{"n_layer": 15, "d_model": 384, "n_head": 6, "n_kv_head": 1, "head_dim": 64, "d_mlp": 1024, "vocab_size": 2048, "activation": "swiglu", "norm": "rmsnorm", "norm_place": "pre", "norm_eps": 1e-06, "positions": "rope", "rope_base": 10000.0, "rope_fraction": 0.25, "qk_norm": false, "attn_scale": 0.125, "bias": "qkv", "tie_embeddings": true, "parallel_block": false, "init": "uniform", "init_std_qkv": 0.022, "init_std_o": 0.00401, "init_std_up": 0.022, "init_std_down": 0.00246, "optimizer": "soap_variant", "lr": 0.00237, "beta1": 0.95, "beta2": 0.95, "weight_decay": 0.0, "lr_head": 0.00826, "grad_clip": 1.0, "warmup_steps": 200, "schedule": "cos", "final_lr_fraction": 0.03, "batch_tokens": 131072, "seq_len": 1024, "doc_mask": true, "train_tokens": 899800000, "steps": 6865, "dataset": "wikipedia_en"}
Each number is 128 + 24 x the weight over the matrix's rms, rounded and kept within 0 to 255. Layers, rows and columns count from 0. Numbers have three digits each.

# q: layer 9 attention query, 384x384, rms 0.0828, rows 44-53,108-116,172-180,236-244,300-308,364-372, columns 0-95
# k: layer 9 attention key, 64x384, rms 0.0536, rows 44-52, columns 0-95
q44:129123067150123145130147126091147094147168086103100134130128115132127130119101091150093127137129121116160129154127095102132121110128130141082119123121125140154155134140114090153130089123098080122135140117126107164175149122123124151168159151156102120139139144118130167120165136132107142102
q108:139143119115184105127122138120157154148136149116138140080148139115114115064143121143096144126142146147127125134115088117124134130138154114094192098175160139126124109137151129122128128182118131136162113112104127126084139146128144155161169140157099157152128106147078119128141124139137150130
q172:145136127106165141128139166151142085167091109159100115132129119102094159128123123138130148141130159127145120128138106105143085091163135136106159115119135127121106160129119135111129108109123153120083162114123130113125128127123108106140109128137127113134122120120125140104171130120135101069
q236:164172114127119127127127125121129154135137109161105149088122094149084130121123123172138107127155142111148153083116140149112157115101129158100105114112162107141128146086133117131156155127098136116138144141108137176123141106144121129163185152204109187107124074133112168135144135135134157169
q300:117121093118100088058156146134132089139113088068151097127095146121128147120148114103103120115112102136125114125151086075147136102083107114153130141156085131142141171119122152111151127132153132119145105125175128144121142111126153143118187138128120115143128160163160152140161160081153141139
q364:122156122125156099162145130106120127124101161178160163119118174122120131125100183127151146129094136117153132113101144133123129155149143128094144156114162187114125145124153114135133126173128127139109101162128118098114163108130126107107166086101133116115113148103116133137115130122111133074
k44:171121153146090135155135103067124145093110152157130133107116125156113136121149150108124125126127109142128096138103154124133141168106139121128113140085137162071127099137084142130108156113117071160115098148126117122126148142093137120108120108098148132122103142149100144142107101134111081108
q45:145168144091165104107126097089137123098089130158097127158158086138107125111109112099142121148101100095077157130105143154141105129120151161116084163146152099133144132135150144144119104125124121104132107150156140150169089120159109082127081147155094141145125088134147126141180137142133148128
q109:106168162087144137121096138133120104118155092128132126106135127115108150092141154164124110157131155114097110125132126086149128105136114164098129124080100106121142133093114164139131144149125131108103131138146137114131137133138081125094089143081146108146113121145137137108111132142127140127
q173:160091156127127147136124129099124115103158150137122123111165141123130139121104157116133141134156086130117149106142117145092117113145121136132129128085106118154133108133137134145120142168137138148120130167146088122159135102105137105090116138118112098110137115146144126121131109134110138127
q237:168118120141143175127143119134114120153118131128124133139128083159105129136090129142104105118087106131111164146119111093146117148127121125113102123119148089111166151144177150132127129136162152162126123138131133129124104101130128131124142099109113093135126079128119162121147114130148140118
q301:144099170177127108128124161161127114117174136161135148121166126142106152091103141124176113126120089144109154114122149128096146145138145163166141149117116132132167088113148150101132101115155165172097145145109116162133137112143113122145165158110124134115139127133099084151129134130117149121
q365:103122121141122134105159094140137122147095157080126136125078128110126135112164143158131163137096132130165122126135149115130168115122126097141145142168099170108107120102130108100153141131124147105146114104131155123193103134181116111126107127170162159145125120149121161138105152121134142131
k45:085137114164132157122160088104150140153093130142138159142116103126147113122182139151082155085153113114158118116144158137161158124126134159128115118140076118142066127108110086097111082131101118116149123131105179099121151160157134116149125093166112132148131149122139123102111132160129125115
q46:120129155105117143059115152114115125169111137143095154138159172156183118080192112137120134089122185087142157135194115154105122092126108149122154161098129107124115115166126110121151156114144035140121104140164147134154143161109106118152136165161164133169120121120154129123137191125127078078
q110:129118163126109181097135126154130116119086138136100142103086066086102128043148121119128097104099145122164098155134142105168175114137137118134131126130121105115117165142147149098142136138155105116139128133125146126164138120128117052119162106103100087138132114103121123114094153143141122148
q174:127141108084078160176120097114104090152138128116093171126106174130129107151136129107136140129144121121150103132088126161143167131119108146114161132104121106135130128157094103108119131119150106124121114145145142129125140102138159128120138146133194118110119121125091107127134120152135126105
q238:108101097100105135096123073155112112152132125107101126154135112148112139124124166133129089102099077136138107121115103176123144085159176128142131134107126164134112118120117159132137143142130131140132071126103115105122130129114141116169140157158144082138109160120141102126096145126151095123
q302:119136151104113169088139105140131115148103063093121110140135103142161126104155129141092118122141161130117166119125191120121129108144126132140167159141098108155120096117144168157140139118132121131127122130132108163087118122120152076145113124139144152115125103148148131117168122178134169131
q366:136114162150135121141143144173136167133142099088080164142144104099111137135101129171152131152135119112098074191164129113136154104174149140128130137182075113098128144136105101118153132100136125131108131105114101141127121131144136147138095095129105144117131105117102143132141144130115141104
k46:137112196121133135144187136160132153151127130145092067133153140130134120133138134149127152129138122151101142143137104114102084147147161138105117103113117101114169147126122049116119095119154099116107166118127114126097162132158081167118113093134097181111141137122115145102125151119107111127
q47:109143107133100191121067129114109136079125103145144126137141112111139118110139124069139090136154162140142092156114148138095140117172132107112135158179084141117155139156128109140118190121135096123150094134126155131121110112139136090127144106097111167130110137121096131139112113079146152151
q111:134117141122123125109158118103130152116088153107130153138123138137150141129124140159143119089117114139088121142099154101128166147116149132109127146134143139170108156128119159126121126111071156117115123131136112129129154126105129150118125135090127142133128142143136138134118137122124100122
q175:148074189154139143137130152135125130092128116143156148156099060117112121110118138122131091148094179126122122167082154142128116145145121104123131120131124130096138071102121144150158149103125106137144124116154100100125108094114130136153111160112140136104140145149118104149133091121146118115
q239:119067147107075194136125164133129145122138140118144159116124103127132119143095150137117149116124169128132087150073122110117119175118095113124095149114138144130119130130139133115083122131135157097109086107122105118109145133097133123128136145114074136147113176123116131125158107121131112125
q303:131113115155129118151165131092117118142079166120164155160141110092119114134101135143132123108120119151119114145146152089138114135127189106155106079084089090143110106108112176145156145126104093127137110122142169144159134134123110069127092178151143137118126135134147116140139102157138102099
q367:166132140096071135099143173160106124155124142080159137098105136158108114132113116118136089098109150121072099117123075130092180112112144121133131110091167095095108148138148137160152149122163088134135127133140148103159095146113139106066153088048144171141134119093104151140131117131107066114
k47:159141127132089163127126101157126120171153112112115133086171157110133083152149143116111121128155058087093130157132122143100139140111122161092101127123134110127155125109130120163138099104144114137102143204124141109171146124163140126125095121113144163151143094139101108117101118133139132174
q48:117143116131163112158174120138141199164097117123154149155125080122102154112172117142117119112133168125125152119117135093094125100125087104132129137144152114105132137145140140115090154118130135111101147153134143145128151154117142137099108125122153147184124128194098161114153150122104148110
q112:139141127095149072154168143143115144110091129088166100146102140137143126132095117140094122141111136132121146122121162118100112098127145090140145096120169119106123127122140122121106132139135142108165159136160132121119107140141145148076172113130185126143120128094154162128132140092114140132
q176:128142149118160135139183080146110103089157143114131102140133101102118137111131150110152121171102122136139165164123147135089118113150103117156145097105107119116130102140158119125095126125087114125117122116117114188093136144135137103097130138114140134144144169131145120121135136115156152102
q240:189110099159147134108146076134121131132105106142141146156134134083144118113130111147101091142147155140156109132105124146145138138132106135109130160078154148118112140144126071120085115116128160148156138106133157183067130105165059126145133120150158148115152120110064144138133121110126117123
q304:117087107103167101155120085099131133092109148086122094136117122157133134122145169143121098118119105119136134107100133159093138137145095142106132113107143146145156090140153122127127111133109126093133120118103101182100173149121131134119074162110137163148115164124134123119111158132141132071
q368:111113154116113109124141095133129132099156112148099087123119151083134122118111104128110133126106152143153094151181100098125128179100161093137135134095116158136092101138114185150134154099149135143092141096137177154141115134141135134179100091107107132091143110137139128136155115141129135146
k48:111139181139144157079142143080088141110145131178130115112142160088086117142142132162140113086122123180148130097148137102137112186159158126104119170093148151121112126115097183112114128119178135142128100118114118095176132159112142126161140101170118134118122111154105116128177142151109138168
q49:159175125091101077117169115124114122136119140106129125156109150146150138152107173097113114152090142149104109179142117148151128128150078134138133133094133134094134144132113133120137128132150122144114144122124103147129172116117144090110113136096157123110113143105145155133154109148106144140
q113:111161098122118142118131126084091125131115074124168132132148151124171140083134133102114155158134120123127120121144081153091104133146101111113137124151105132073131136153091122146124138150147119138131144100098157142093116173113143103104138101167121100103122134116172130143098109159107104133
q177:109162143142100143132130101143112122160126099119176111140124134099136127137121132114146143167127149153138124121107129155102135170125119092120151131130135124126129157147120097096134114161109117124138111082136116144121148103146142145175105143098122091102135141128100136144113132129131160145
q241:141184143138141129128109115114115109067105115156123113134162098103160114116152120166145111157172105119149106111113159139150107151144106143096150102168077149115112120100100087114093136145143160135117120078149131160095140138088118144116114097090153145139133085127162169150134137145144118138
q305:105131093094132165152113083154116164164143088098137111094135143159140104181176133134193097073158151107103111123109151163151105123137107117138113155206148156138136106152168115084118138108126144149115142124102138136098143126153142142103153155075163105131115124137123078113114107160120102103
q369:141117145094135126133091100127130138098134117168145120117130160124122135119133071161148112119121127112128102133138163144119111156094147139146106079106138158170117117160127176152142127129131117101099132154112116153103134154119162131182117131136143109131111146085129136137120130122104088113
k49:142105118142125145113105123115146132116141121116140130087169185137102154138115102134124191072118123123108132060160096141112137126145113153128134107153172118126112151115139134158113141144151145104124111145122152116143129167126172106153099105128137126152125106108129141108135095107114132119
q50:138097139120146118144135145168126094140168138123118169134172069159106104133089128114120119147192136138170129133138117088142143127140134124118141061121142144107131108112128134127174109098202132103076159147167124098156143126105157102148088203112121094108134114063119132144119150145109135121
q114:139102130130121107123119160171120125126139109100137171117130096151169165148111152132115172110063093153150146103157165093106134148148076103142102087138128138176121128155120135135130115134132099167101119157121061099163097112124174150121134148112134124130126163089127110108093135170101098104
q178:127126160151108148133115163137127139115138128142119173144123140149124112102145141126140117099129127125125084143094115087118116157130161138141108111135101143124110127145140149164087141127150098157121121094129150125112114136141131123135118140123155160113110159111150156139126145132130107095
q242:124101143121126121164094189171123166095066145150084145109114174122148128133141162104146137126104149128146135121153138129086150122140168125134095115135116104161103173155126133114111146118159147179077092088131115099189087114126099180125125120112200124152123128100143132122141119126098072147
q306:129070107100150153097122123104114090131140107063101160122161145171154129119156135124143178159124136129147110166136142111145152122130160121130115148164141124147126131164167166141127140112097085101114162116154130150099141115160130169180123172136134119086143134068131134123118154104110110129
q370:105123157138080116148145123118133130135156149183095131170128091109086118084151147119142122139106114129147118115138133134166169162159112128155134129195165107115111097095134112157117100110127147110147125144135144130143128132136110107147082107107097124140131133112183120131118122123121111166
k50:153161126130120129162094092110163180154122130106122129097147119114135121132132141139124119110145124102120107150120103157122126064157111150093132139167160119126152130113121111127142066140131135136148100128117134110138155108119177125140126150139102100174162107129107146116107129136137154168
q51:125149076129138133171124103181102114134171136124109136115156081127125122157100085193116145075164117136137121136135105165084102138127140143125114088188130141115140128149078089123122109135110126149109134126127138110106173147136110110142074071183109112105126121114167122114115120141131139102
q115:108135127107106091084164163142148169153169149129153147124088164165149133131095096119107136151180099142116143102153085087113118180143120132128102110108132138124160094109120128192170151118130092119158098128113126105114169123146126120103136110120084097130132132134153075120126120122125121129
q179:138121181145126114146114151143125118155090152152109116109139157124135117116099107116125128103138083145134102112134153108144125111141113111129135110148142143111133122128143107118117116127113096104154113126126134114100144155140126129157106111121123166098121125105136140132141158154140152115
q243:115140098064124114124142097130094115135140142110054130070114143153135122155149166164101136160104152134094105123147115106151115117158130128109128162102113123136153145150144119115138128069125121156112133152127098185098111107110129126143133097166149097147140122148124142128151128131088115106
q307:064118120156157108165105134148127123107117170179131152133122131136080131090107137132070141151116062122077108157121099156092138148147113145132153118116111136125140141116142104071143109118134114152149108133106138088112162108121125137127161131155126119133123129103124153129154139122145089170
q371:140101114135085121118098165113164119159116109134137108127153119072118142144133074102129093140181137125122110156116135131143081157141129083123146107093137156133130084132102123115120158151140124134105122091170105114144119105143134142139128125159109125144128123132139105120103167115139195152
k51:157132138117125080129117155093147153146134127128137130130142140112126131136163105137120123154134137127118141087158078118159113145154122078149145167157138139112117066080143149143073147134114168136131139105117140110149120120113145137135079154126106131128113143125138134178139172128126157172
q52:096121142147130140136157149108115133178180185146117086126155128174088125158123128161099149106130142139152140131096155066147165084108101112140137090152130111129118127196101104064095147133111110158101119087137177176109137139174081124093123134089106119154143119138142109118153169137097135195
q116:151122082158136110072141163121130123125117104139137125136098118128098133149092129121090100110165132116156162185127153139136150106134133131143131169137109134117139111136160151148163151146155102157147149139093191122101082115126126119136092173142123117115130128115116113160183108145118124131
q180:103106148195125106111135104145131145078148102144127098121121108134089113103122146119092165150110142142191087112106131130116154157112131084117183167143113144137142111154102140104123131111138114122103119129140133182117099129141111122145129125130126148139111104113083127129126166122126148174
q244:104065099089129141135119162136102122105151118112162103124113105092117096104100122137152133131165111136157043158125172105086117159132147120099103129159132153142119082160136144132119134138072120132118111106124090162136136144102096175090110116117153157120133184149109152123169157123109122193
q308:152125117134140129147105111112142138102149115122124112135136133119099120104159135102096126080167141139121146135112126099131101180155110090131137117117140138150112137139099130109118129167121129156111109110093185132173098129155127155130139133141101122105128115102082111128139130124094120155
q372:115095120146055138145179128134122091131117130149133115127076169173113123133094115100144127136133071125165118168150133121131118109140136148109122189110112095113114108120119170155142125103120137094111116124166122130144092115128157083107083153157136151096132148127144095161122130119116150146
k52:124131138086128141129120126162138071160136133113130151126132163130132159147116106106132102111122150121085126158134080111143177083105145152144108150078129092115176113102143101145147107129136118140116104169137101122172147105128138111121140125180133165110142132105174115108105098128141100110
q53:183123100136131175139069080132124115115116107133120100118150122138161120130091132181178127139175138140137063136129112148086124171127110155090148125078182101148137134135128104118157091104098151123120048123145122132080168133152105103115129150096117130096108120129130093128108146090107094099